Each number is 50 + 15 x the weight over the matrix's rms, rounded and kept within 0 to 99. Layers, rows and columns count from 0.

# layer 4 attention key, 192x192, rms 0.0952, rows 124-132, columns 96-143
62 66 79 59 32 73 76 55 31 55 56 81 38 48 46 52 65 63 41 37 52 26 43 51 48 76 41 53 53 60 37 45 57 68 34 49 32 64 57 51 82 44 51 56 40 63 54 72
50 52 59 72 54 61 57 30 67 73 48 68 36 51 45 59 56 57 57 79 64 30 32 43 46 40 64 62 28 27 60 43 35 40 35 30 39 26 68 53 60 56 39 39 45 58 60 35
30 59 40 51 65 63 51 51 36 34 32 55 43 49 41 48 26 68 38 49 56 49 69 46 64 38 57 72 69 59 47 47 58 53 48 35 28 76 47 55 57 61 15 33 48 37 62 28
58 32 58 67 42 26 27 59 66 37 44 45 57 28 35 77 75 57 73 56 48 66 32 49 45 21 60 63 77 54 48 63 42 56 54 75 47 50 31 44 48 59 53 50 51 68 49 66
92 36 36 78 63 49 31 50 48 51 66 37 50 58 46 46 35 60 40 45 29 49 45 43 66 55 35 55 62 34 88 65 49 42 36 70 79 60 57 38 48 36 32 52 45 44 42 57
41 54 40 43 45 52 55 42 59 46 67 61 58 60 55 53 19 58 34 39 39 66 37 49 67 28 56 47 41 51 62 43 57 36 45 55 58 40 26 39 76 51 45 30 53 56 59 51
56 45 18 35 44 52 42 42 38 65 46 53 53 46 72 45 42 39 65 45 49 48 57 75 75 91 39 52 76 45 29 50 44 45 44 60 71 52 58 41 30 50 52 64 45 51 32 64
61 55 62 46 49 61 64 51 40 51 47 38 49 43 59 60 63 48 55 58 50 57 43 46 57 34 47 48 69 52 82 50 25 46 23 58 48 24 53 34 64 45 32 34 57 40 51 52
56 46 60 37 15 58 59 57 62 40 60 51 40 30 57 66 32 38 47 56 38 44 44 61 58 21 55 54 68 67 72 39 39 45 32 68 44 29 43 58 75 67 39 51 35 43 65 54
# layer 4 attention query, 192x192, rms 0.0954, rows 125-132, columns 96-143
61 64 32 62 45 58 62 44 12 28 66 67 42 63 39 59 49 52 40 68 55 44 80 53 56 43 59 22 53 58 49 54 46 51 69 36 57 42 60 53 55 49 40 41 58 33 16 66
54 73 62 58 65 37 61 45 56 28 47 61 41 31 69 62 61 89 38 49 60 45 01 78 44 38 57 63 53 44 64 27 57 52 38 68 56 38 41 64 49 36 43 39 52 58 26 41
60 73 67 59 33 74 81 45 67 42 24 58 72 71 85 53 53 64 32 49 55 56 51 42 30 46 32 23 57 43 76 44 30 65 39 48 64 52 59 46 45 22 57 23 36 60 47 47
62 42 35 49 57 39 59 50 34 43 23 33 60 54 27 52 80 41 55 30 55 54 74 72 40 23 82 43 17 59 32 38 42 37 70 47 38 77 41 42 43 58 68 32 44 62 56 42
61 52 57 53 65 40 44 35 43 35 61 68 56 46 33 68 71 48 77 60 50 38 64 45 31 49 91 36 49 65 51 40 49 54 33 57 51 62 50 37 30 64 77 40 68 41 77 50
30 53 39 36 57 48 59 64 53 30 56 23 45 40 62 50 49 70 36 34 79 61 51 42 70 52 34 61 47 39 47 46 53 46 43 67 55 50 47 63 77 42 49 53 31 33 30 71
63 43 51 67 29 87 75 50 63 38 62 60 71 40 52 28 60 57 49 54 47 47 73 49 52 55 68 34 47 66 34 27 28 32 47 47 68 59 62 63 49 53 40 28 32 58 53 51
55 41 65 61 43 82 66 35 75 54 70 51 68 44 57 19 41 44 54 42 36 61 37 41 58 44 38 60 42 42 53 47 60 48 58 45 45 71 56 59 64 43 42 28 68 52 44 58
# layer 4 attention value, 192x192, rms 0.0753, rows 64-127, columns 96-143
52 33 49 52 20 49 32 61 54 53 74 56 57 73 46 75 36 65 51 29 42 51 50 54 47 46 44 53 93 70 67 39 57 59 44 44 51 64 72 57 68 45 45 60 39 46 71 66
53 52 28 69 38 79 29 77 62 73 55 17 29 64 68 43 35 55 42 52 51 66 53 58 32 41 55 21 39 58 43 72 50 47 56 58 53 43 51 67 53 61 45 37 61 57 59 48
31 64 31 45 49 66 33 56 59 82 46 52 55 49 46 58 57 56 47 32 56 56 60 56 50 35 53 41 60 31 45 54 57 49 44 69 56 39 28 38 39 30 61 48 45 59 62 45
73 45 81 41 44 42 39 48 65 69 64 23 28 36 55 39 40 64 51 44 68 68 30 59 46 49 42 54 56 50 70 38 50 27 53 41 58 63 31 75 81 37 53 66 08 37 21 51
64 50 55 24 41 44 57 58 68 78 50 47 49 44 66 55 48 62 64 46 47 67 42 42 61 55 50 81 44 32 52 67 60 43 69 30 46 29 46 59 77 81 52 42 53 43 56 41
41 52 50 48 80 65 65 43 39 38 62 42 22 47 51 56 58 77 63 38 48 60 65 57 58 47 57 64 47 29 55 34 44 37 44 72 81 32 51 42 50 61 49 57 53 41 59 33
53 59 47 59 72 47 88 58 45 22 29 53 42 53 39 61 12 50 28 57 49 73 61 50 38 68 48 42 51 58 39 69 45 33 50 57 42 57 60 58 58 41 64 67 31 49 46 45
50 64 64 42 68 47 65 55 61 39 47 75 44 25 28 41 74 69 23 46 72 56 46 53 70 42 37 55 45 21 57 65 62 40 54 54 47 47 58 48 30 54 60 64 12 56 51 41
60 35 63 53 54 64 39 45 45 41 61 58 53 39 57 80 55 53 27 88 30 83 68 49 57 53 42 42 39 50 49 56 36 40 46 17 51 31 57 49 50 63 52 38 48 61 30 60
29 65 62 53 57 70 62 58 56 70 49 38 54 58 54 47 57 53 52 44 69 74 50 42 73 54 41 60 33 53 57 58 43 52 74 48 23 36 41 64 62 70 48 38 53 49 33 39
39 48 47 45 55 63 49 37 49 51 63 64 17 28 54 40 44 56 63 73 56 34 39 60 37 62 54 43 48 37 57 39 62 24 48 43 37 53 61 41 46 67 50 51 59 75 64 43
50 22 44 64 32 59 62 28 62 31 33 55 71 60 68 77 56 48 43 27 66 52 50 62 39 23 53 69 44 47 51 76 37 74 30 71 50 69 35 47 36 55 44 42 49 58 60 73
48 28 36 47 43 54 41 52 47 47 58 38 64 32 50 42 63 64 49 45 39 46 39 45 62 37 44 77 60 42 52 51 50 34 45 28 35 36 41 72 58 77 47 41 58 18 48 20
53 57 61 35 35 36 55 40 77 67 26 35 62 26 71 37 37 59 72 48 27 46 46 60 36 68 66 36 52 25 68 42 36 53 46 62 53 51 38 27 59 49 59 54 61 70 62 30
57 44 48 31 67 54 39 74 51 49 66 46 55 58 57 26 54 43 44 77 57 60 45 48 64 51 66 68 70 41 27 25 59 56 39 72 68 47 49 24 44 33 55 58 40 58 60 45
64 43 62 80 22 51 57 34 69 60 36 40 46 46 87 52 40 16 54 46 53 57 47 58 57 78 62 42 28 39 30 39 35 45 43 33 45 53 73 39 46 55 41 30 39 60 34 56
57 54 24 61 51 55 52 54 49 63 38 35 42 52 59 58 44 37 43 25 34 45 35 50 59 48 58 37 36 80 61 49 80 53 41 31 40 56 45 39 41 44 56 61 52 50 39 43
67 44 40 62 36 63 46 42 64 42 46 56 79 52 66 42 45 40 53 57 37 69 42 48 33 65 29 20 64 32 52 74 38 39 48 40 48 43 60 58 58 70 31 77 37 42 44 24
64 20 64 56 31 54 52 48 61 45 30 72 58 67 52 35 51 46 47 53 50 58 60 63 33 58 46 40 39 77 38 34 34 51 49 61 38 44 47 45 54 53 44 68 50 53 58 54
40 53 56 50 24 50 55 56 73 59 58 57 42 56 46 54 34 55 58 53 25 59 38 46 58 47 55 47 38 47 58 57 33 36 48 39 70 51 63 26 39 74 71 45 51 54 58 25
56 27 40 66 46 38 40 69 60 39 20 67 57 77 54 53 35 46 52 48 53 38 64 75 61 79 66 48 52 73 53 64 32 44 64 57 75 42 62 53 40 43 25 44 48 49 43 42
66 57 42 57 48 37 49 70 31 40 42 44 42 46 50 77 38 43 68 66 50 51 26 48 51 43 55 46 64 33 63 47 38 44 40 59 53 53 46 65 50 57 53 50 26 14 47 33
54 52 29 39 39 69 66 59 65 32 27 47 37 28 53 49 50 47 69 70 31 33 41 55 53 59 27 68 30 69 29 49 58 50 50 39 52 82 48 49 56 37 43 69 25 60 71 47
39 45 72 42 47 48 56 68 49 39 93 34 46 46 32 38 58 20 54 28 15 68 72 63 51 64 38 20 46 62 81 59 45 41 42 43 69 47 92 62 58 64 31 49 35 49 46 54
55 57 45 58 65 42 45 58 44 83 47 30 36 48 48 43 50 60 54 73 33 78 45 36 55 66 53 64 32 44 57 53 61 73 36 51 68 53 33 61 50 25 61 47 41 42 59 44
45 33 71 53 43 65 42 43 54 47 46 51 35 52 59 43 38 48 62 25 33 46 67 41 63 50 64 43 27 47 70 54 49 55 50 74 72 45 48 57 46 67 58 43 59 70 71 25
43 54 54 22 41 58 37 48 44 58 72 43 52 65 40 47 56 45 56 66 44 46 50 44 55 44 58 75 65 29 53 43 62 44 73 65 58 29 66 45 64 36 42 43 36 43 69 73
54 34 35 30 58 64 41 65 43 45 47 29 49 63 60 60 63 72 33 27 55 50 45 60 41 82 34 58 34 42 54 48 43 46 82 48 48 71 51 59 41 40 66 43 58 51 40 49
60 50 54 61 56 61 89 58 69 77 37 54 68 36 56 36 51 73 60 27 65 41 66 31 54 56 53 50 65 51 30 31 49 43 60 63 66 40 57 65 67 39 41 45 40 63 58 45
74 39 34 30 31 55 59 48 67 64 63 47 45 32 67 50 56 43 74 34 38 66 30 15 24 41 55 27 47 35 37 48 40 43 71 39 53 14 41 53 52 56 32 32 44 49 26 32
36 38 73 56 48 49 46 67 36 51 25 36 49 55 51 32 56 35 53 55 48 36 51 38 57 15 20 44 63 31 52 44 68 37 59 65 57 39 67 50 43 49 46 75 78 51 75 87
59 71 48 61 50 49 42 34 39 39 51 43 30 47 42 49 94 39 47 57 63 50 88 57 65 60 50 67 61 36 60 55 58 43 47 54 38 61 25 32 66 34 53 48 52 60 48 56
25 49 60 39 41 24 32 73 37 34 59 34 25 71 76 53 70 20 63 49 51 46 51 56 28 55 38 57 75 62 56 51 46 42 83 51 77 42 60 64 49 20 68 39 56 44 39 66
77 32 35 50 53 81 53 44 22 21 45 70 44 56 71 56 65 64 54 49 53 27 76 72 66 67 46 38 46 50 43 66 44 45 39 48 07 28 23 67 59 55 46 56 55 28 50 54
75 65 66 30 48 87 74 27 33 73 55 51 73 49 54 36 60 49 42 36 49 55 61 41 77 48 24 38 67 44 54 69 02 56 21 34 42 49 53 49 53 45 59 48 50 61 58 50
64 55 47 51 43 29 51 61 54 45 32 77 67 24 53 38 47 30 40 44 47 59 28 54 34 36 62 58 43 49 38 57 58 65 50 60 67 59 15 25 68 47 45 74 40 48 62 52
43 60 76 31 58 73 51 72 38 62 47 45 77 69 55 28 35 29 69 17 43 44 30 56 45 58 29 36 33 39 65 56 74 62 33 29 70 52 69 64 22 44 28 61 54 48 50 41
61 60 23 22 38 38 58 55 64 60 37 41 43 18 39 65 46 24 58 55 58 65 60 52 50 56 72 62 44 39 45 49 50 31 59 36 71 53 29 51 35 57 64 55 58 46 55 51
55 81 55 53 44 42 42 46 50 44 50 57 55 48 38 75 56 48 56 62 37 40 48 38 43 53 47 63 59 48 53 63 60 42 41 49 51 36 50 52 42 64 58 39 52 57 74 52
41 42 50 69 68 33 25 57 38 65 36 39 27 79 20 62 63 44 25 55 50 40 66 54 27 44 69 42 58 45 42 38 71 61 57 31 31 62 26 46 34 40 39 54 75 49 45 74
46 51 32 35 58 41 38 60 40 50 64 56 43 50 42 59 56 66 38 45 41 57 67 36 76 67 54 53 41 34 52 32 60 30 37 40 39 66 54 61 27 23 65 42 68 25 60 55
61 44 53 50 32 34 63 56 50 56 18 71 35 45 52 34 40 41 66 25 77 40 52 71 17 57 53 21 32 38 49 24 48 90 49 59 67 67 48 63 49 63 82 65 61 65 40 57
61 57 32 56 58 56 34 38 43 52 59 40 32 28 15 86 39 42 29 76 70 57 45 62 65 45 56 54 77 45 53 40 54 62 55 81 16 61 25 47 41 53 47 36 83 54 51 29
43 66 26 54 56 34 42 73 30 50 41 33 55 48 58 34 41 42 56 33 51 53 39 77 36 62 24 54 22 84 30 34 60 52 66 63 52 39 58 60 40 38 48 41 60 72 54 57
36 52 33 61 38 53 64 59 42 39 46 46 64 43 46 55 57 57 29 46 63 47 68 48 64 57 59 43 69 43 18 62 69 21 48 67 43 54 42 53 47 40 54 42 58 63 57 50
75 36 53 55 64 68 74 37 39 59 61 43 42 36 57 41 27 45 53 33 30 39 58 41 62 42 44 60 28 68 52 49 56 48 62 42 67 53 35 61 76 49 41 48 52 47 20 30
44 46 62 51 56 56 52 43 60 65 75 14 58 59 40 46 32 28 33 59 64 19 59 34 48 54 38 52 55 38 63 55 60 52 58 44 68 34 47 51 60 48 77 56 54 41 33 67
45 31 38 43 38 31 70 53 85 31 35 74 49 47 32 38 59 58 54 32 39 70 59 61 52 69 33 48 38 41 61 29 44 36 40 51 62 62 78 64 41 54 39 53 65 63 22 47
67 31 38 46 57 44 52 42 35 25 50 63 32 46 46 56 49 56 51 48 49 44 58 38 42 42 44 50 18 57 66 85 41 36 63 61 61 34 43 86 66 64 50 79 47 42 64 63
43 49 65 46 46 43 55 53 53 32 23 71 53 43 43 65 47 72 71 33 55 57 59 26 25 37 57 45 34 54 38 45 57 30 49 51 55 42 57 46 59 55 33 50 32 40 36 54
24 41 51 38 55 71 49 41 74 51 46 56 38 51 55 36 12 45 47 51 49 51 59 56 55 37 68 43 65 79 33 35 48 49 32 24 57 74 81 58 29 57 43 61 59 49 38 48
72 62 59 37 53 39 34 52 57 26 57 40 52 41 20 58 63 64 50 46 59 45 57 50 56 33 23 26 78 42 70 43 51 57 27 53 65 41 55 53 54 27 40 37 36 58 48 32
44 53 50 43 49 51 44 57 37 62 44 72 42 31 50 67 67 61 75 53 40 63 59 67 42 39 49 36 48 52 48 79 42 46 70 66 45 66 34 44 42 59 50 60 56 62 46 67
57 16 63 41 49 41 53 36 53 43 49 71 78 77 58 63 34 43 42 38 55 46 69 42 65 22 51 44 54 65 59 57 22 57 55 41 52 58 34 56 52 54 54 53 45 69 41 67
32 57 23 44 37 30 77 52 62 53 51 20 60 83 56 72 63 56 39 40 57 56 68 71 57 58 40 29 47 46 62 56 72 34 52 43 29 42 53 44 60 55 21 62 42 53 42 33
68 42 34 61 67 21 73 63 28 47 53 50 58 46 48 53 53 45 46 53 64 42 60 69 36 35 56 70 75 39 39 48 53 46 80 31 34 48 61 35 32 48 55 57 67 43 49 47
56 49 41 43 64 53 64 63 34 34 54 21 36 66 44 45 57 49 33 46 20 60 34 60 48 44 34 58 63 43 38 48 57 64 75 63 54 51 59 66 53 55 47 43 24 58 88 62
59 40 43 38 40 50 08 63 51 28 33 39 31 52 72 34 49 55 74 42 10 28 49 47 29 63 35 59 39 37 43 42 49 75 47 15 48 55 20 80 68 37 52 70 63 31 46 60
56 48 40 25 54 54 48 51 43 70 57 63 41 39 67 62 21 84 59 54 43 57 46 40 56 52 58 61 69 31 31 46 58 44 52 47 73 64 68 35 60 41 52 45 55 37 39 42
41 52 49 59 33 46 56 85 56 68 29 65 62 33 55 56 63 42 65 51 43 58 39 66 49 41 46 60 24 47 40 52 40 61 27 50 40 29 38 46 61 39 53 35 42 65 26 57
54 35 81 50 71 45 64 70 11 36 53 59 69 44 52 39 36 49 53 39 30 28 58 56 44 75 45 17 32 54 40 46 76 54 25 42 62 67 29 51 38 35 29 34 47 63 53 26
50 39 37 39 65 46 61 57 61 43 25 26 47 38 33 52 66 37 69 61 75 48 58 53 40 59 31 67 49 37 36 48 51 58 53 43 61 42 68 44 51 33 60 33 52 28 37 40
73 49 59 43 46 40 56 61 16 35 54 29 72 42 50 55 51 79 51 38 51 54 71 31 41 42 48 69 44 69 50 54 41 54 34 65 24 26 28 04 30 50 58 32 66 44 69 39
43 44 54 29 49 60 22 48 58 62 53 22 53 48 62 52 42 31 50 39 68 48 56 46 59 59 47 57 47 46 41 57 36 44 70 58 55 62 38 64 52 77 63 42 24 61 46 52
# layer 4 attention output (transposed), 192x192, rms 0.13, rows 64-127, columns 96-143
42 36 40 55 51 46 12 56 55 52 49 57 50 52 53 65 47 87 46 50 55 76 28 22 46 13 35 53 35 54 43 34 44 64 43 38 63 67 38 44 29 48 69 85 57 31 46 49
34 52 19 57 47 36 36 48 34 64 61 54 39 51 59 53 66 72 39 54 57 44 57 38 81 30 42 33 60 35 53 50 24 27 35 40 58 32 36 34 44 55 44 69 73 50 65 38
39 80 57 71 48 37 50 44 44 67 59 74 46 42 42 43 51 15 59 37 68 55 24 60 52 78 57 63 71 31 49 27 18 41 31 39 62 65 76 27 48 31 56 51 51 53 62 49
81 65 38 30 76 62 53 59 14 44 66 57 38 23 50 52 63 71 27 71 30 41 36 37 47 53 24 60 49 42 50 51 74 39 47 39 37 66 46 60 86 58 53 39 58 28 66 65
72 57 62 37 46 56 66 56 32 69 49 38 12 62 41 49 60 46 65 54 47 45 50 44 50 52 38 53 43 31 19 86 27 40 35 25 62 70 38 38 48 52 34 54 70 64 44 78
19 61 41 60 67 53 56 54 20 39 74 60 44 14 54 49 51 55 46 47 55 73 55 73 41 47 68 40 59 33 50 39 53 42 20 58 63 44 50 49 56 48 64 64 46 46 54 61
59 59 42 63 64 21 45 42 59 21 47 44 45 40 65 51 39 58 12 39 42 66 69 60 45 51 61 59 72 73 55 62 74 60 67 55 72 51 27 50 73 48 45 48 39 64 43 29
54 48 69 57 52 49 99 52 53 63 57 76 65 59 46 47 29 49 25 40 32 71 42 44 31 57 53 46 48 13 63 66 49 64 28 66 50 66 65 61 56 84 71 27 50 46 27 45
61 39 38 36 73 34 41 60 63 50 54 36 37 38 58 61 34 23 79 54 29 57 37 66 49 38 70 22 60 59 60 60 62 61 63 50 60 53 49 27 40 21 49 39 54 62 46 47
37 55 42 33 71 12 78 45 48 67 50 49 46 52 72 70 34 61 49 48 54 62 52 57 48 73 34 62 66 32 39 67 52 61 53 64 43 57 61 69 85 73 54 53 53 46 34 42
61 52 31 39 47 51 49 58 56 53 54 61 56 41 49 65 42 71 44 68 69 40 55 34 56 32 44 45 55 62 41 27 34 43 27 56 49 26 57 49 59 61 44 48 45 56 53 43
56 39 47 65 48 72 44 35 46 60 51 46 68 30 80 46 44 59 72 54 47 55 36 60 63 51 72 62 71 55 61 41 44 46 29 42 81 43 46 58 45 57 37 43 50 56 32 42
36 57 14 60 48 43 65 37 32 32 34 39 46 36 64 54 56 56 53 66 70 44 29 66 27 48 47 42 49 36 42 61 55 38 76 49 38 70 66 50 44 57 53 50 33 23 46 55
44 81 49 44 67 50 69 56 72 30 58 27 67 69 42 54 55 63 59 48 63 48 48 59 61 67 30 40 48 31 42 45 52 30 50 81 31 59 72 33 50 41 29 63 47 52 48 66
28 15 44 51 57 87 30 44 44 47 52 89 61 67 46 51 44 42 50 47 26 61 43 90 48 60 61 54 45 53 05 59 58 48 45 86 58 71 66 47 45 43 65 44 53 46 51 45
32 64 33 57 51 39 99 53 61 60 64 26 52 31 86 45 49 48 65 57 31 58 47 44 62 39 59 48 22 42 64 53 64 34 62 49 52 62 61 48 48 57 47 43 49 50 52 63
16 54 61 55 63 48 75 54 41 64 44 58 63 39 59 66 58 43 43 45 65 29 54 54 63 41 16 56 57 26 50 49 84 20 42 55 31 39 50 24 47 53 72 57 48 36 49 20
64 45 54 55 48 57 59 42 48 48 60 37 52 50 66 54 41 54 59 63 55 45 57 35 61 46 77 54 72 53 81 89 50 11 18 63 46 60 47 30 52 81 31 25 39 46 61 42
58 32 47 48 25 69 38 48 67 63 59 50 77 45 47 63 52 79 56 62 26 26 60 55 43 26 61 52 58 58 24 21 40 15 35 52 26 43 58 32 55 43 53 36 52 76 61 51
44 31 38 52 38 40 85 62 76 93 85 03 42 37 51 71 37 31 55 27 50 63 25 33 67 48 51 45 37 59 28 52 53 56 44 54 49 39 56 50 67 28 41 55 50 50 57 49
41 36 71 80 16 50 25 35 82 47 33 45 57 60 52 16 40 43 50 33 52 28 54 53 67 71 79 43 58 50 58 40 55 52 41 45 39 43 50 41 40 47 66 53 45 85 44 30
18 70 48 52 64 51 52 57 57 39 53 38 40 29 41 60 36 15 46 24 47 52 38 57 60 69 40 48 36 73 61 42 38 42 29 55 52 73 56 51 43 54 52 65 40 47 33 34
43 59 55 31 26 61 20 73 44 37 56 53 44 68 65 48 44 18 39 60 63 54 55 75 42 27 41 47 29 49 40 69 63 43 44 28 29 48 60 43 71 48 36 56 44 53 43 75
28 47 74 57 45 87 41 53 16 65 60 77 27 46 42 47 42 53 11 60 35 56 69 40 39 45 40 76 34 37 49 71 57 40 25 66 48 38 68 74 33 41 64 56 60 46 41 51
15 45 52 39 53 30 50 60 62 34 49 32 27 68 53 43 59 52 46 56 41 61 47 55 52 50 45 52 46 67 44 62 46 64 38 45 38 67 47 43 54 49 44 35 50 33 52 49
26 44 57 65 27 42 48 57 89 57 55 50 41 49 47 38 38 64 54 50 44 69 60 45 85 42 35 38 69 38 56 37 45 51 60 53 60 35 60 46 36 49 36 53 54 26 47 51
31 39 40 34 53 47 40 41 61 54 52 74 41 61 50 74 55 42 31 57 68 66 62 36 36 18 83 44 30 41 58 48 61 40 46 84 39 59 58 37 47 48 52 59 71 53 54 45
46 42 57 47 53 58 58 42 35 57 55 61 61 71 55 47 54 60 46 43 39 64 52 47 35 70 63 61 40 48 41 39 65 32 48 59 77 72 44 55 59 54 37 57 42 67 39 40
31 79 39 53 66 33 77 48 52 35 43 49 61 46 48 78 71 51 35 42 62 46 72 52 59 51 67 53 34 23 41 66 35 47 60 36 45 44 49 61 76 48 66 41 60 42 52 79
53 81 19 59 61 36 66 63 30 71 33 44 24 50 71 17 61 52 46 66 33 67 31 42 86 52 39 53 53 30 64 57 60 55 60 51 57 16 34 42 22 37 38 47 35 36 57 73
60 25 30 44 64 51 33 38 65 47 33 52 76 55 68 67 44 64 46 45 71 54 73 45 39 45 47 41 61 46 53 52 69 39 42 50 44 41 59 56 44 31 67 81 77 59 55 43
47 72 83 24 62 64 51 63 47 39 20 67 45 26 51 51 40 42 62 62 41 52 69 32 44 48 43 66 49 57 34 65 38 61 47 59 17 48 57 71 55 29 43 67 58 56 74 48
31 33 61 67 53 62 22 25 51 50 56 65 17 49 76 45 47 45 32 59 80 53 53 37 56 28 40 50 51 50 85 44 84 64 48 57 67 37 29 74 61 51 78 45 65 58 65 33
31 64 10 58 41 45 46 31 37 73 43 66 47 64 52 53 36 61 47 51 63 57 59 85 35 52 68 43 60 62 25 67 42 34 36 35 56 57 41 58 50 64 75 74 45 66 45 51
40 63 54 40 58 55 49 48 69 36 57 56 36 30 62 62 30 33 68 67 42 83 42 44 57 58 51 88 49 44 51 62 35 54 49 38 29 51 40 54 46 36 52 50 35 45 54 28
65 58 46 53 45 37 66 43 88 52 41 68 30 63 60 38 52 24 32 52 55 25 48 55 76 40 56 42 38 63 73 60 66 66 35 44 56 58 46 29 36 28 30 59 76 45 25 36
49 62 41 54 68 67 30 60 28 65 25 58 68 64 27 38 44 70 67 86 54 42 51 42 51 51 57 50 68 53 41 17 41 64 51 47 64 42 42 44 40 30 36 38 40 56 38 51
63 54 37 74 67 52 56 45 75 51 37 37 25 54 63 76 54 32 52 49 22 45 47 56 32 81 47 52 28 19 58 77 73 63 52 37 54 69 49 32 47 30 64 69 41 30 38 55
25 33 42 54 49 41 45 65 41 50 58 51 57 57 26 70 55 47 65 38 41 57 44 38 71 37 66 55 84 59 47 47 49 59 52 82 44 43 63 50 45 52 61 80 55 45 59 29
14 54 42 83 45 38 59 45 57 42 45 47 81 35 27 58 51 59 87 79 40 50 52 50 39 27 40 35 51 49 45 24 48 66 83 38 77 49 25 49 23 44 62 56 73 50 49 39
59 40 63 34 34 28 59 54 56 61 49 60 44 49 78 24 50 47 18 57 64 59 49 64 32 60 66 37 47 67 62 43 52 52 51 58 50 54 35 50 34 41 57 66 45 45 52 51
63 30 53 50 40 66 53 45 44 43 79 40 65 84 58 45 79 66 58 33 47 47 51 42 48 57 50 44 63 73 40 23 16 56 66 30 55 46 37 37 67 50 48 32 43 66 61 29
52 56 55 45 43 22 48 44 73 72 51 37 51 30 68 49 52 17 49 59 69 57 43 65 52 46 65 41 25 54 55 60 32 53 50 57 70 69 83 63 43 55 41 90 71 38 67 41
42 59 41 49 34 35 50 48 28 44 54 40 63 62 64 43 85 39 65 38 67 44 77 57 47 59 61 46 75 23 27 40 48 49 68 47 38 42 61 55 21 75 40 37 71 74 55 34
50 50 49 48 36 62 66 55 50 46 52 61 53 62 43 50 56 53 67 30 50 53 54 60 42 65 40 39 37 20 42 45 36 43 62 63 55 60 45 48 61 52 59 36 52 39 43 35
49 52 59 46 38 33 29 73 45 70 35 45 44 40 68 53 65 59 57 21 51 57 50 82 49 46 50 50 43 65 41 60 56 35 69 25 34 28 33 58 67 64 46 59 56 72 58 42
53 53 56 53 28 45 52 45 67 60 53 63 45 70 25 66 45 66 42 53 81 42 49 30 44 55 52 56 49 37 47 45 65 54 44 53 58 43 45 39 30 25 54 71 52 70 59 47
32 47 42 59 32 34 62 39 62 55 45 56 75 39 79 26 92 38 66 28 35 78 43 28 46 56 43 50 39 35 53 28 67 65 65 63 59 51 43 54 55 68 56 30 57 54 53 42
59 57 38 40 44 82 38 41 45 44 51 87 31 13 69 33 51 41 47 58 57 56 28 26 60 29 49 54 20 60 42 63 71 54 42 40 47 48 71 52 47 80 58 69 55 68 50 23
44 59 35 52 45 47 74 43 68 63 46 50 39 30 54 50 62 47 31 45 49 34 58 46 52 54 47 46 71 56 50 37 40 58 61 51 55 57 65 59 56 64 54 65 39 48 42 57
40 33 60 61 55 71 50 50 63 66 24 47 52 54 47 39 41 62 66 23 40 61 48 52 32 38 67 53 48 40 48 26 48 79 15 13 48 33 47 20 47 35 60 32 54 57 72 55
37 52 41 51 69 43 59 44 54 13 32 46 54 52 51 42 49 44 43 79 73 62 47 50 33 68 29 44 36 44 67 74 63 46 72 99 46 43 15 68 59 37 50 57 42 67 49 60
25 48 55 66 54 29 43 64 49 76 46 55 53 64 50 46 56 44 57 30 56 28 42 46 53 52 63 39 58 71 36 81 49 47 53 70 54 59 54 53 61 45 42 32 57 44 30 64
51 18 56 42 43 55 41 68 86 43 45 29 59 29 60 46 47 52 39 60 53 64 55 38 44 30 38 52 58 39 54 43 66 48 80 31 51 31 57 50 34 58 46 38 43 57 64 38
27 47 22 42 26 50 59 41 14 43 51 45 62 28 49 50 62 75 38 56 55 56 53 46 43 49 41 49 68 38 68 47 44 70 63 55 32 55 06 59 73 62 37 55 42 58 56 65
52 34 48 26 52 44 59 35 44 37 35 69 44 38 57 64 65 47 58 52 68 55 51 38 45 66 61 43 16 37 65 72 55 74 60 64 49 44 66 40 50 62 45 60 63 81 46 44
19 58 45 49 52 49 58 44 62 69 29 77 46 59 46 56 45 26 31 53 68 76 55 58 24 31 54 31 74 39 53 77 41 68 63 62 61 34 42 51 66 56 44 48 62 70 37 56
55 71 33 43 45 69 00 67 32 43 47 34 23 41 49 40 53 42 76 54 64 49 73 49 58 28 56 65 21 57 66 42 24 43 34 35 50 36 40 71 30 74 52 49 11 51 48 52
62 55 60 61 50 49 35 23 55 57 36 48 56 61 35 45 48 56 54 59 45 41 40 51 44 61 58 33 64 28 58 33 37 36 40 51 46 78 34 52 48 23 38 36 48 50 60 62
52 42 56 50 46 39 65 56 31 36 41 66 66 65 73 56 54 18 61 45 49 29 47 49 79 33 47 48 48 38 49 44 33 47 66 49 56 48 68 57 53 66 53 63 39 61 54 64
23 50 57 65 62 49 35 62 36 48 49 76 42 49 76 35 48 24 46 61 44 44 55 44 33 29 49 69 70 46 44 35 37 59 81 41 46 33 50 17 57 34 57 36 51 43 32 78
47 23 59 46 63 37 63 55 53 64 77 70 68 56 50 39 51 24 48 48 44 43 52 53 35 65 61 70 30 68 49 67 45 69 46 45 51 60 17 55 66 60 66 38 46 48 36 55
62 58 57 47 59 53 86 26 44 13 45 54 60 50 63 69 24 50 27 63 49 68 76 52 45 41 43 58 41 83 66 47 57 11 43 67 51 80 54 39 30 67 27 36 67 47 55 64
42 48 55 57 54 74 46 51 38 65 37 30 42 51 53 52 61 38 44 34 67 39 33 52 80 42 54 57 51 56 70 36 94 65 21 39 69 71 73 23 60 50 64 61 53 55 63 26